From a checkpoint of a small transformer trained on Wikipedia.
Size: 13 layers, width 160, 5.39M parameters.
Each number is 500 + 40 x the weight over its row's rms, rounded and kept within 0 to 999. Layers, rows and columns count from 0. Numbers have three digits each. The size before them is the row's rms in percent of the matrix's.

# up: layer 9 MLP up, 640x160, rms 0.0622, rows 533-587, columns 0-79
# down: layer 9 MLP down (transposed), 640x160, rms 0.0629, rows 533-586, columns 0-79
# gate: layer 9 MLP gate, 640x160, rms 0.0634, rows 534-587, columns 0-79
up533 108:573453542509532460505464521436472474452415450490536500484537511497491468524498483536507460441505453533555437548643469515505555475495441503494507471511522571552546505517451461461546468467532551451540554503535514487484545560495478515477476461
down533 105:569536543441489512473528538498498492479536536483496488477520484568445544481548499492544438523461492539494499564472488528519463486519560466466527578463539456454471487497546463517524447514502521495509534479516496450487452501474499435446456495
gate534 099:481544535501479510479510474517485557484523475538526507541466458469472472465600464547499485524479469486510523484488477486567497478409493603484542512458418471562539490570474519526425450456422453517483440524489532496579487467480555500521471505
up534 106:582503473432509561460478505438531509486580482509513533439525469423499524514448504552479517531534449512455456531561543513547444536490493459517428546580524490584468575489449508483535529519459490460514535530533480462468545582468583541557480475
down534 105:561458511484531505550439487513515506478468512504496494391439447535499506503444438551453549497501459440466525468472451498535507489536598483508544493484472506513541555414498549479450515498541521502450511501535511437544431546495501566480452529
gate535 092:509531525484416493498531533499470508445514453498589601582469506541553463489486565433519547487440525515486508499547445514535532528546488530478517467536437498500433520509545483478550459477538559456551502506511461539484466467479490506495554565
up535 098:537498413545538499479563527486616447484549534474477472455498549519524439511466473503540477440516442452477570500434562525496519503471467515479497498496557474561519502463491512469430535471567412473511502549492556446469527523510515604480495519
down535 097:522524568533527531513569537537511576449520493510456433542553499439467494490516515505503510547495449428488506450512527517455427414548456513523537540483546458538507495537548485540472476494420461564458497532453527552428539530455526559530517464
gate536 100:539437525428463484569523540408506508429515548512475539540472445490544501514568489502486459553531487483484541449519453466451529419514535560500510472522497528452456539492548452465448472488447552501455447534472483468473490548494446515486516492
up536 094:470528537463443522554499558511487429476514486501580573508482438534452497591461479502598495511553431498537462581478533588507443546545535516554524549467533534516531540486502492522514480517526500449477504540582505488461546512556528560548530479
down536 096:482526544564459546423456566513496541557529452538477479501547477498472519569557552506507562442382530521464544518555504449436503492535446518522477549461505492468488465556568510536467499475460536472538510480510620507540486427519438396464485552
gate537 099:495486500466516479483550507490499480493439472510577519566558505538518510464527462451439449487503459430455468452470488438492498507558497464499554542525485495507460472490498476435506497491492433510494464499488512559517422432537582581568440512
up537 101:549477458526490478487437530525460475478485542466482470525526505566449488507443501513389493541414464457528491489509527499555420489429484467512423545543475515434532407502472495479481535493496535449485535553557446531519462511502526503481499496
down537 100:411494551479512545547485537575428548477499485444467494531512519497546482436428439454516538478442508435513465543476546475442474511578478501442480525541461437495524486524520508471483458435427542444476513479440466496412450516457459491440518510
gate538 092:432478471480516506506539455487500592442432472479500455520446442472452400526539538515518479499542484482538531504534475547521435446534522523439468492515492493522474561521483509513513486466505468530546491495492405442465453488576478383540495491
up538 094:500534555491534563483519507454460525487503584466569504533500499562446559527554479491482559490521501559476434443509483480451499474530490468572488501570524517480445491547449521513514485490500582477549493550500529511501458526573421470557449458
down538 095:447440465504569427411514473471469487525414420484512484481442460505533487511476483472444562460458496462472526508479558549512443526588478541515534483445547546466469472530546441553504528379450503466438486536444501499489512526474589526436481513
gate539 099:562516522527567533522545542472449443525530555577455495533492438467471523526442476497515509447481454500490482539497427419582477547413523523452504497534389546454476491477459511483560558474438489505507585495496500505531536558492499486452482513
up539 104:612494491527471438564462510495535570517466466570518483494536487462453558548578541514510497478492464492502496535496479477500460510486447555497508462526532496506492464485483581440504514536528472492481479437486389489535460464565491523574471460
down539 098:443499492554513479442485470532555555481477514487497591473513538507506506513527454549562396531473519427490449445507454497491461516528503494404489548492480463470458437466481524538473566500516512539439444459458522593440482485503543410482474491
gate540 106:551507598529507565572585513487420532556470571532508519500520468429442550490501491528521495479507527533514569500452428451464513460567539491521523502551546537515473588475482486480523544497484529487489533495469537458531470475421551492589498514
up540 107:546534500502509541504500530508464498528470573449445447398530475421479530471499531597557607527541492450508483530512486504570561500544499540457523425500513569520520504541518518491525478469493508511542536524444489509547491550502458517518487493
down540 102:553438458452494488494505571559494516471559561561515476522461465476560504442521467565545521413508518512455447503532534436528459502485408535509511475506489483438435521499478466466519483477466443625430540520537489548495497414575476473497478459
gate541 093:493499508549499511483473535532458567422570470470542476498444546544613549527460547533525480515416518420524550508430516475542500481506480532505542504450476521475554521542441438466469554464488522499452432445472493482510477513495516527422493447
up541 094:475484553484499482468508500413510543533542472526487513486523457493506467478501519518553477477505431550426519476449512485532511512531477511538498503475524454527436576525419575418456470480490515501529416598478497436523534421499508436417579555
down541 092:489469568544576477540531443429533515500480542485483486509479460477548453507511482474490565521480552496493536520506487497525450565462516419595480504516514533498503451534527494490528438523472511511436535459465568543497443569468498526530450555
gate542 106:561470510440477530495467482527515437558508520444484506489507499471477536516561566480526498483450482455532423571510610480483534478500559586449499571538520546496527533436475489492505523457501552590483531473471506517526512579511535464483454553
up542 102:459527468470419478485510481497493432463515495519524508476564525483565471485485449546499519432515510480427468413459543513520551515439597567519542576471500468467461460568550530512477511478485453551514415524566528436522522563482439442537442453
down542 103:498549565422536524530532507520563620511544525485454472556461453532548483534470561515476488456517458470530537544492466480443469485548486462371510469519489504491557457500496480514505492498515547472533549462489475525486505557527550550537510508
gate543 101:503469540435507542482575456498465489498506510526496491501528500496428495427551508469465498482520502469526486532568505428473480503465545468475538503528481467479526469558517411557564541474496460474455528558472498510571575505541466404505442481
up543 104:435481473507451572539518490510452530488505523493493480488448574522458488524430491477508501565531477482448528495442434458566507526463541476594439484590411449561501485525461434493520526510524561401505488520470483481500474526534504492520452528
down543 102:461471476442522470478550465540471427517465409441479462500506537556493507555510498453460557482498554525481422512462500528537563560478494541489492516480439468476523436533493513452520492551506533557462498473499497553531468512464512491503440484
gate544 094:531511514484532538527534446535485521541512528478462517434482485541467480470483433491493508437463496453504440438539505446534591589506507455520470563493463557514455501548473566484461599418501462560510504414494483552490490467528533480500498528
up544 087:551505560536443556551550461567434503519530511547499496489525529426512511471558463466515475516460542485522490534527543587475516536454473503505555516521510462367546456473478499553496437503497490496498433548463456572456567490531487521479472494
down544 097:498533586496427490457495563448506508487578518534528488481566565546523492512467476581531475510517505489442439567470472519480465510531506464526403497510536458551486516503533477495477469478442521424431438466472457568476517595473440554502486469
gate545 092:477482447457463489451510525509428489590498516518478531418513488567577516579478524499532547488450481423512441500504540449570467488542514459471471475497481497553488542482490551493520544445475460458560529516539481474454478496572476546519495440
up545 095:495488521495510494504520463520490495436468532488447528552535514510454458449444474558547530487456492498527485491505478450512526478564516516448494493506449535468477508476514488579480437484477451557450498466418407539546471552444444486420514518
down545 093:554496472482511531505544490498472475500433530476493513450511482503380545422502494536551485494501529555531516581539421492487414548529516460495502481528561458570480505482536535453539547423428527490486496487553515465533534589490463539435471490
gate546 100:444438499502471457494433594462478447463632490501487527500511498441515535478428517488504488450438483523474444555510521489576542462542454508507528497531545493607489448523509511453473461509510581511536469437554494480481495464561522509467463487
up546 099:533481506491513431469452509523500470456532497560454489474499514496488514506522490478553415513518474441432485596634529479531530514484471522485396510468497464533551518460504394562552507485454546542562498542481506535457517504530482460520418544
down546 100:477480496527519584599527481512550526485500524453474469445521432517526521583510496516472527551421437506483490551432417462546477482449568516529471542405524494466494554478499493461453506510529482482500514521538524541494476490495514477527522461
gate547 103:504489490497465508542463438531519434495514496442457537519515524557475551558515529471520487500528467501496445468503391474493502458497583430529478512414429538470558485430495467442442518483510540467498620517519431485517454485511580445474519511
up547 104:537455434473500553427486521546442546452446476571544433436534446511400556462455530544479521470474592545509509513459546520476498546494460492556548497419481474487467466477489518473481537571520476473526577510493480475424508519491505412596501533
down547 102:442521508484458510493542534471543418538558557522504509445474488457514477550554504467494425501515573462499483499562475529519524568516541544476479511551474456496473553515511506563519547508509525471513460487419531560556493487494525610579441517
gate548 100:489517522460525460460517497537528499434497572487431531520481487589533477543522494441480558509554552484418438475510528572500476494500538551443525531536477448478546492447489497527436558502452512472503505540454508481561421481478458392488509415
up548 090:461496401483467504552444523537518523462454481537469488497522559409496510533497459485471523525517466493495554488431473501492517477434486426512512494517452529472477398486510561531564472506441528500497493443442441496567508501439438542591451528
down548 099:485491443415524431482529575446462514538469519545466494438499498551499481511402558481503543573509572565396529535497549554498508526525444571489499547508485460476485505424511509461490455470500559517494454515585541431552507492465483480417484503
gate549 099:422445476524508477508457559577478478493457488487501452464422447506399454477551526444466445455530517532549480549577498585575567481555490522482548445461543513523468469483514502493463511596535557502484517529514409540475525552502485461430493516
up549 096:454522473466465445541476481472443538547478508502510488481519523576477428503531426529521506504551575530489491491541473482446488499497434409467479541493477503517555485448498523547511468482565574561516547522505441446424435493483489491461473467
down549 103:485503492479521525515480484496490478510526500502488456572441516478538502474483498592456441463459489411519444483460547424500509472557481485556482525506558470502545465509463522449484505475444415493552434512561429562517439437530460422460481492
gate550 093:438473504491508500553407519561514546466560529486482481506415566443479491461522515516535529484405553413433495463481468496522493513472528568480463471524534534538469490502494486464492518485540517478472404453408488507478567460519494502481538543
up550 102:542584440461462453495502507533551536525429519541511512438517510554442510532514456474436520523466490432533587466450431532499589460541444500523496485582478437545495440474512458509468545490515567481528477559515494568521522510502515489463504556
down550 101:556481423556575549476493491534499462505503548479486514536528558452506462454512466535456441487539474545578522472482557478462535457507524461472515557514467504488573513534519525485578536530540513560526547474514517567442439464485461568499514437
gate551 098:486511516405505461489538506425502481450496455558501483505464515486559486480482555459538533507506559514554487533482465473487395458514522464451492526515445543528520554447570514504484505479417505505492507511566469464543509518491498629544596468
up551 099:499440607455513559493508503581481526518513539524458478402516435457444533457470565581525521468489453412561482506522550490489517496499545523533514489577583475470466455432497456506444548496495512513504488525440540467473510495560519494415534579
down551 103:507518505520541469494527466567526524431522492511522492425501503509439561481546465515484470537526462455467572533453503426485519604473493515584509491524478515458438481515453584536482483503497496506485535585526519472427460476504489497499478520
gate552 096:422542466484491511533552457498457552513460494441538557497501521497459569596476486493544492508516545503473466452451522541485539514454421489476519433472530508525492525544477509486481514540449541519538570551547538576445469472577479521438492530
up552 099:540473519553548526510505521521474497495503508524554485544425435481465519492520574472474472497446487493459589464583484541465530503533572535502497498526505525444539430491467527533461472451509480451519511454501520528551467578351534538533477509
down552 102:529597489493477514521554536533507511474486436553467495545547503487446460561490465510470550486529469504542459484470474507546461529504522529517503559500477591498442465528582552450526437509517533465540541503444476466501433497558457468474495492
gate553 090:526492542507589582510504522444533551423364447506443482449502500538469513500544482499477536461436556464569529498508450457456489473520539484477454476506457480483458534513606535511527459525517585495495534515473494524474496440486476527546515531
up553 090:512459444517515577498545544552467446466475458466449480504485513533455462427523518510441495518458492561454460495443451550424542501438499487576536431536468495516494468536473550484499485534540438523551489502547476512409560484502501452539449511
down553 091:528497540428561410550510555507546490505435517426488518534567487547593503503470465506559480514473447425542546485414544559582424502537468526547460498485559524542582466408584471484462491489525530492529513505488559543553520549489491470508525493
gate554 103:533446560532504548562448462469496543508476510466479451535564546471538511505471536439453523491532483473514543492477524562582501509511458437470510510472502466564552494430527441469562578369477558548490539505513493469533502497528490443560463477
up554 101:520508593540570530504481520453455554497428428522458541472568438506450516430409457448450554529488481598523560514434462438499491506532505431500426490462449531501490471480492457526557511501475500576489502490574527552517446495483566473531507530
down554 095:478532479511502440487527490589505504466526465508529509450421490533491548481468542512497565454437587579474510403506524498521574450512471550474533490521584478476535523458546395489570443491493470464513494459473437522534496526473508509570570520
gate555 104:483463416503434485434423531498488585472487547520467496521552461495565534510582493517528525512517523546439516534495494523584430467494458454522500566545462510520478468510532435483494528475461437463461572528423525439499549493568540478487501553
up555 099:518509518410449460527470516543450441499549554482483504534513489468555576535498479545536525478468559424483447451437587496523533518497528524461521499497493512561499531457543506459495451500505492515455444494509458504569478534427458473434524464
down555 101:451502501437495477439487576547533495506511489526447493483416547527522547564506525508505570473512514496525499466547512553562512480521476574425534540543463589501540551524527570499513451488485510565507521476443507488428504492435512450553472549
gate556 099:512526587580513526477510554543537513550491484492534559520543480482514481555510472493571502470533498486479501573574539456564537523512557480517494468488579591422487485523468519475487488477517472486477462529533513526528490524495543481501455466
up556 100:538582513546526549505512454497509476482501513567482483506468545421466527462486511443531483482472562510567554506524465630531556516517522484507410603536514467583490473484455558492532529421560470492498537433472556454501569470576499444523472471
down556 097:498522470528532574507477445485540527518479454465514507534464505499502536477499473484432476524507526505461523435454434511470467542410459480546503453600538552444513471486515518464445437482568561538522499527437509485520493528440490561492521485
gate557 099:475537463530446522469469541465466509504456475436504524547461447614532484531448577488456484522388509492513415518484492526483500536448429553456552464532473573505514530501460482500565518438480488572576473461504537488481505431503451512563524417
up557 098:497499476527522550575522545484481483539510503471505481515543510532537498461498525546386509475497597486503537531492474502424559492553465549518591508476559542477519498524522510489456457445541468567528525443497473448409462525450470594472490471
down557 100:538552496538555454540444541536510476439447532491485457479530428496439446454511441443516534447601472525487502548539516517498403515425527449531443457546537468471526539493528482577472529537557552468525461476444500459453546434421545495481497447
gate558 088:488507480558508533558541488459535521423522500502432517452491467560468590463468528492578504511567445505458558506469469505505416502530434481495467477510520467535469511498480471467477455508568504488503468527483537557479484476551489509532464519
up558 090:510496531468561560535513530462545427525427557433458498433432525532456493476484480501567493509607562511500483455449501509474482458550536471575450514498538498475438475586527499494505452457557463464510469482434459521518510445547465478535469467
down558 090:447505534474477531481514553596437495460516557543563558534495491463538573469525524522487581497511499537553482552492510570544543483452506504445419493509522489548497471469495519531514496462486486533499518415493467430481512477468502506583440496
gate559 106:444484461496564439532496515560480526442493477495498482561470475462516560526461472562508447477522471464499482504545466565568449471470523501504509510549527518587445542509485469475514500459531487478490536487541576479441439467583540477438450474
up559 104:500468506583472479493448538483450509461524499501449505575529507550498504544461541435543446537514493505518532461477505499544525560425453468486511486465473521453414477455566536547483516555484533486399525501527485434506509517568492524484494521
down559 102:396486485480482465551498516485507522496500454506465508499478506481461530564543491554564530515499479486525543507485469530455516569389497533537422529514477437461475550506489491518472446499484512538522590544561411473437479550500508466495568519
gate560 108:515498528432509505560480500493473452491560533500472562486561508456509539504520489425495429514458485507534489453527499494466477577521512519472524470474540569565460519513495546541548534477555533538549560470541560504431510439466475568543525450
up560 108:511466490456474492471512542512426545579459400469542521536518428419498494524511464596471475489500482453497469559469561456474497480451463446506481491543567515494496470500453489450570543467471519442506489474553446492524572501469531471557483506
down560 102:438560487414494614480482468506554499563550515477506494471452533525482477519506559443471521521549498518500538519500478627434516570455488456523523538463418502494498546492501458558468524524534472511492506471522509479487490498442559533554431554
gate561 101:632562428517503524454445463495446554452530481456417463494489492540442484490512502544522476500510509552423509544433493568512457541522507456491523445514501467506536508423567517467532531514497451508489497456601521589554486520433479477489496486
up561 103:559452515543568503516487448504540507493459550543558525492570500487536532408570541481503526462443511536489469464544512474475541483557493545502574594520496495531462440492525499514488520560480550550493564545490511534490526525460496453489568496
down561 105:490567531488492494487511484457475523540526542549496525487467598523503550480474452500381540575459411520526509533479488483475503566531458490511517548447536575512493495580494493472501534531459478510534465552479484471538515468462513492574488525
gate562 098:522541518500544476512556489496478396563485548442543475498460476564565516443536534462518528537560504501429481456552501508498547518500521510502495436436473474485534499478529458488506501583443552543496474532543516483521486511431542448477557506
up562 095:606520424533531449493463505452513464468510540518501474524508551401489486498485485577468539483461454532444566559576539540591508534553457525498486470558546509463477439540541460471490476537535451470410447441506507482459514493529513476572530535
down562 103:520497489472540467464479517527512529540546508451422550468514525571509480510531520562511491538495468515534494453555538407427550513443629537458533497433427503533460470480478520497550440572479502472446419501496520498522567555544463474499516489
gate563 095:532502406468492472502506520448492546510473452495498483409481584504464492527510482551512558477533530538538515558446476537450450458485406569508489469523575442442529519519506459523553521549407548521465457463456477570456566511517461464426528459
up563 101:490508430527489494520560515470489448544499536516577496519452503428384511514410503502567484489506508473561482508453478557537465516484494589533448537469474538535515515609511473482513503561489553521466519440462497472466535561443487542434460419
down563 100:466548444507586500496453509472464546449503511493499557464453390433540520524456537515525482507480480548441484474546470506407511486528438477474517499509516448549479466489594570421455549467490514469459531503548495556525421553490466466474513523
gate564 092:514523446518529492512526554503460470499522474555512473417523469556426489508529425551453485545570415507493528501480533553486567471500518492489496532447541466533440449483514547544520504518525510449501547495466584445437476533491505491586490450
up564 100:518504538520583510428452447472426551486434490500493512534494412509515473459567475593493483465506497515498551428363511587550519484559547511548490549482523437538475520570434519509523490433515505566492488498503477483499503463575551497497519458
down564 094:536549507510491512555566510552508588465489557522477520539550495420559494498475510498503457469526511525545432542557536473510506512465524546491488453454465492493493501495515518529527526475526429452470451526518506480498529499468531445497505524
gate565 101:458565467559431464548560531557491464419514531502474456482482445488487539571560490499532467546468525536530466454549484445544510525502464526487523506502516566495523571461480449438505546507451486442539508495436569586490520454413505534530485471
up565 101:500534427489507538459546485488450532466455405476518560456507461523532523446539530530498465468513544536510544491491467560481448465505471498527500466485501428516504471488460520559532507501528492460505517498520491476489484553546493482511508472
down565 101:447487499546504527499531463497489477563544516502513520515471446518487517544480455520544471541491536466511523510539481464481514479461535414453554503426543522431450517544549475472531426495572488487467515544576470572413520464487511553455516405
gate566 101:531483492525411501417553539514506503525541471487468548522463453464528482573469513543517485439570503570477483510552524549482535527517542544541516508537462532479516503484513401589449496499517447520508538551474537538477558465572483520429435516
up566 095:551561469488459498485468431463486491505540492548482456568457463473478496534497497519516454436544470514563470553522506505494500510531442505453511454547542469466519578479517490538538495568505491510475490532514563535528542454444512538495492526
down566 092:542466485512508485437472525486458466499525460538521493462396560442498563558531535539469526458449502485470517439509445596535463500496512547517548464481553570514506519516575543524543562507475555551490454437474524460518482552515523482591495482
gate567 099:489644474456544478447555509481473507423574479454421472514487475473405520486448525460518547485524559457458529463523447443560535495521507499465482568519490509487485478558510454467544557501498545435545535482546542460454427517512508466454522584
up567 101:455492522468476519535547532511469455461538433510534419515536546474554541455560525561562480506464491455482460542516519486497562503437519514444527526459539519517516488523541605493487518489468521540506470462504553570494547470512533458529506484
down567 104:504478489464524592417510501471583514520457488518480476472579506434520500482517529466559502517502521546425489535469490479495479534494504506410535550538553554468467516507556514544474473533471495505498472555412510505560485542503510483541492498
gate568 108:512561491564420466496478461509479495448477503566505422532467483515442583475509591450499552439474540524532539519420495532584474473503501504510485555497488434467485595553508492568501474420499524482541451491544481537524517532541527455439407566
up568 105:526535486545507529548494470506458435487473512527441436422518463494505581413543495481493578491556506487572482444483385477557444482503521504508542534461494579502518573441484492485499510540460579467477411445477475517551450568540497437507504485
down568 105:566505481542476471485526484467494485537508500526503482474525436523445550479485534518492550445476360465520531483443426491522533472533550494575461554478447486408424580415573489579485476516508495482554549525505526523495519479495520508541427485
gate569 108:538547516496495533523499566498537447451424562529497547461512464432527492533379577462505484461420470505495522517558564490520522580460543538497492490482544461455547542508500492489482542499527527492529528559563553556509445551537435454513468519
up569 108:454487433508484461530592494565521541460472558412497554493501563541524439532520440545489507481430459495474428435459472486464539470534490561515505474466492494470475485508508509504505502440425575502465528504473483600516538485499543509485480485
down569 101:507551517489549579553463546470483469546554461531511415517525504491555504512525565502535468529521544537462467532461492485485466513523519454548526452433469491517471497471494497454499451470539523478445475516517502507482448605518465528427551466
gate570 095:488507448525512495512544477500501472501496523452499584450450523558465510487502512445487523532493516479454522491501498502508498458489510517468444394429503491470531477498547509495504567434531599599569434491543494564503474458473536470503452423
up570 098:510410443565560523525489507537528531451472527532559506545471522514450534497538446491529441507516495478575485552508468593537448507382400482409501503522509513534465524496490451552454548520520552486471470475502511440478527501463540548539490592
down570 098:457555495480475523472543521464445527498513505459470517528396534564514536581478567528479528491566461473427526506480467454525488457518430504551440481472483488483547486484557436515602520502495496489433489494517418496487494449549534484513435494
gate571 092:455433491470495390511461472502450537461554468513494496589430444533507462436464455460456495570469467469524516500431451547501490569482477551433508592451542471533468467488503475470533553472523505459567579519485503523497446472494479541530437484
up571 088:477421612554528558467472500484505555445482448544498495490489455464576446475491466475548520553473428478550619516465490500457514494491441494550486591524524493512493487530507494537586531549539507468553456536501534535477597476467460480490500554
down571 099:423525452487488528406586473427513451405466529459458543422555527500510537513546464484479422456506478501537412453500528480457439503521479475427519534561551526487551461446507465425441404486475401545490435512535491481495520562481493453500505467
gate572 117:548500568526510472555560551538491576485478534533469459503575501563543482528547504526568555509525493463508578509447538532489567460553460479457472504573525485458462514453479494528493472492413541488442457528488459507522472499516525540588529523
up572 109:545463550568495585483490535475584461507466494445480461589528537449504541495440538490487488533485493525539510557523434521500495513493504515498529497536479492520509504488487420511484518475525560513497452511542481538461520483510504431480536513
down572 107:511449580526521513539466503504481485444454468524512453520450522484532491448512555500547454536444462486469576509493527460465497490529470513547499512532543483402543550456514450483567499530494472423491472506518556462503491496438532447577558453
gate573 092:502524447613505528493564438474502498483461444464495425457406442424483493537484467541508509492493521566515423521443573543516532561500544495509482492499564515507512484445458516506510519531461481508460538457536490551450467477517501509470513511
up573 101:502425581508474494473514552547532526531528445516481563419458432462479537513519440536536519548532489494536534545554523578464548554566544499482449463549511530530529502520561494464487556475492519459512508519517539447436527449489482515576528543
down573 093:487551472453540533522470531534496463517473431499507502565555505512472394506520546500478494495503526529509396432439503434516548468487525517571441524528445541529513523480554472527540541472516534497522474492455397500493472470499519528522490496
gate574 106:500485462535444493495409524433522476463447544498439485454472490535546479528551458486466470527468528533451464555562450516560518464455567521511534544545490483501516448478548485487527533464557558486489496513484485445510538538496486515580486578
up574 098:494518483494434495488466518443566533499440497560473414492519540527448460476481530531508568545545477532507496510559531519543462465472485503547468468517529433558455545521449498486493471553429421500530504479506431523535540455503547505534505488
down574 105:512489518520527518504440511454529444529519540540432506505511521520494496546494456490519556486471539509501526473497427545582536501530546512494479527471447522460478499408509471496449449455466436516487511493455515551528511463454485458510455460
gate575 091:469527542555483513452535511406507499561496564498456524502532474538475545506532528470484527478471484539530544489469551486470536533558523533500558518495428536511503604534519461484478504474453493519527519540492425525528489537528491509564500503
up575 092:540419510464524464469489545478560558522535466487477510573524482501524511596545559526533506469433480428520494541540454597533519515501447472475508439469480484484515514523546445507529458488460457525508430568431538567543525519482444543511444444
down575 091:415589498507500450479440504504491429539521485462563526405450453535523482467507502509604465471573518537486501489468490495486462548511501489509468458508519432419539545495534435415508496511488519502568562522524476544501477506486580475513449413
gate576 092:564515560524471507503533485539550515459507470463566529570480466478523502486501454468453535543519480498459435515501496528483452513499561487536495456591497501441470529503508490414483531520462425532445588554478485497516496514552527469504542499
up576 099:568488549528501424551518519481551493488552529484533494481515398512520568530513438462429485525502497543519451481529513572489498484423525554516484538532507495443466564533456490501522450465542547447488617541531475512442464484490524475531452552
down576 100:454490492481504544429490499553441565527497549518519542541483566449534447464493523521545516483509500521520506525513494465548499486459497405412502450490488425560510482487537437528525483575518521460544513527506491439501474517572472497419445595
gate577 102:470559476505477513471519518438476416497513487578456527500520384571534501483507546495519460528500546539469535480497546483506555476476501495441493562557490508473451537530511490515544449523436598546488554522504565514535563415511536523511486483
up577 113:521453442529467473509501511456578498525530508513437481582454480465482491467566422527505446456581467516478551446529512482491525521542486527471453434512541515562520496470413478492536451412532516473569471480520469583565495448518556462486528538
down577 104:399528481422457522526532534535401484508422565462525585478539456507470503532520521500509466438483546484517488395572529508501500521549583469486502445517503526507537501509502498514442528567477525477519555489488544498526475385444562489444526484
gate578 106:511536457470586453544526455542486486525484478492437458513505488522486504477484536463494517493483440524475464551455509481535442476549472506478437500549532456521543528480549473506504495480479476365461459458552448512577438528462543534487516454
up578 107:456516499467527424482496518494496475521412477491408540460445488514451505541498504505451528446460450498520487510506458517473459499544428498471477459551561597517573534570472530441487475478500549520471424522515473421460534542414459568509496468
down578 101:505536469442522541496456482459517559442486556458512475522521566487558523470497517531528564544614510593510485469482482433493517517430504517426511526489560499482467472465480474512532479517537525421471552545492523489472552516593527459530485509
gate579 109:459482469485498467493523533529456457557513470509420431469414546472566467532493436500568518581540505533449495485467534472519549480561550477522478623482543445447531506437490471479572477498416495509512508524542456478536432500518433500511505553
up579 112:557504539499510494528578514522458555458460538434496468545481489493573558473518507577521560431516486436493455528536492471527492504460494596505571511564528503508499508469547526531457520503492522486485396525425451566566474511518478446433506511
down579 110:540496579495467489459499522507547484547490466498552513484449504521459530511479509589476527445487516510470567588463534513437511530525450457487469615485519466546523447508469452444538509454567490483544568546489506475441476541553542511570500522
gate580 105:485521481470539531558453491471506571513456483457469580482451488495508457473540499391474527465523484540506481493475525557465472462458499524497480554467434546479575511493536543510492568473504443573536517385462523535560492453505526549512499514
up580 104:518497562466482468502430539424491534461446561513520523512424466543506498431467499433493487501568590548519510522481524472597518426481540584469514529444494575491467543562570510458464495496575581472532498467482506461500453450532607508492489577
down580 105:525466496524589496519495525549577482531450544561566540502520459514477539527457558487442475492491547521519592461444519516508498503512542521564472530477515442488459541489472419504439507503489425407441599506508488547487526530445454549538486574
gate581 104:516568514487475440495495471482519519491506466515460483524486513531492486524526503440435437462561454512548550573543472482541547532537574537488502512476479504449487524457476528437569552539502491587480457451429515510583442528462462493474517424
up581 100:518464569565568491517530529530489521486526527518527549603490520534608490520506443511515439557502525470415541546473474467449596505494434459481556526509460468514494502542533482493499486470458494528507380488520486476457529574541416492500450445
down581 103:485460531571456498470544585446507516465473504611432435426457482482495447509550443493485554454434520519496533469500553485506482444522479552551482528554517555540564521513452520484510522455517495465546505560548481468514466499459509481477505531
gate582 081:561470527521472438501524433530546558506495451502485492482447455477531506460495544466493469458484551446555527514431546456448480562453483448558512515569495449510519505549458427537503459514467505518468521494483481427508516522523435446479446490
up582 093:542464454525488483508430465508525571488471384478518492478525453489502584408550462512547505466462536539487486552554461551485468497521486511479474513521552462507504484428524569558462550424567513514499495448506532524509430530549539528514480556
down582 094:459494483500599524483540444496514510466560547468502562552505500461508520538501515508464449513503465499542601500493518478515509493480576483521546587551516516544501521512476495434522504547495561507540477513515479471476521475517483555422476446
gate583 097:535570543558520477501489463513494487474439504493503427489391499467573515535532510453504493539472575526498417572484507511535506440556443456408526463536532501573487495472550490568492512476479425491547532576492562526565466511457618549463438520
up583 097:425520449486476458425521498426462476472453504410524440441503593501476502504465449527505543544528516518492441600544562473502451486488449446524524468509496520538535466515521463554488506453504479498500487480444471545530532506471525554453525477
down583 096:476427493488501540543545478470475454548545510439510497566485508464519512563499446595472500504454500487496475507472458452549528544446435406416498527474545508440533495498555483507453447513510487520513487410515461512471477457479448515502499484
gate584 102:474510501475470449421494501550450556477489559455549483460490494523603570480528526492506482427497498444495469446512474559516613507534468494404553511417469492503417544513570454506540565510446465512518489520490580539511544537424463484493482514
up584 102:523506471424483553438505493512488483536535486477509467438492456467398483622510475534507484469425462433522437576528542526499572466466521476524545545470441557562490439578527501466518486519519524474492531490496496583479499533478481504546464522
down584 107:454549448446512551482495480439484508490523467533428457505504520515460510564473525556552459448496503517480483489529463497526454479514453492410485476494524505398479435508534509487451456511508513457555553507450502468539501496498576465475493461
gate585 104:503520466521552468534516557596503497459466549536464517501400449482609486477499476533579454494574528476494459399492490538453458478498476466542479527489510417462497502552523485517526481511486462526420462504426530554417511481529513427529528513
up585 105:555513419517517500450448453448520424419485414486451498535449523554525413487485478505444484511521440493521519440449494512477430504451545548502504502507516515521483537559457512495416501528452445483514539440539515514510489495483540467447633547
down585 103:452457503481467489525540491503456553499438452506541501468559452500480448429423506456497533522496519468499523519542438469453492466543542544555544484481522496473484445394506541484484499445505493487543493503561485506579504463554468526476532540
gate586 100:493488546470468556571463504502459519528473443546549502510439471465551545489519505565475463529500486473555572467497508578546545537538460505584514506496505535447451532541536416519526536418527561552505466529442470552473468491500520467532473482
up586 095:562511513452458498379508501563464480544586528460574520440567529414466513516503506468486474498515501557513504508518544475432528522505506411467521484523522462461481497476487531546589523465526536559460531423510460538530553527443494461501476502
down586 098:434398484573477543477482562504460540485458457416504541450398402514503548514539463440465509516487454525473533483477478535486529491459520561508560434492521521533503415503436495444484446499510488513532492527468484442566510484521490516493549447
gate587 094:506507487546517461484504439467440570472466514543414421463553497475519443426493438449460517467534509484538505519551525522463439443520517564545530492484511566518508528482553479493601472482518501472576588440469464492486410479468532513462461501
up587 101:529489538505478438505511591596461492549453568485461564481470498460553552459546526475512566575524536536462518591507494495481571542538479449509484527479534446497592491555547468499526481569507514450541462544460469461496498549466467486489534485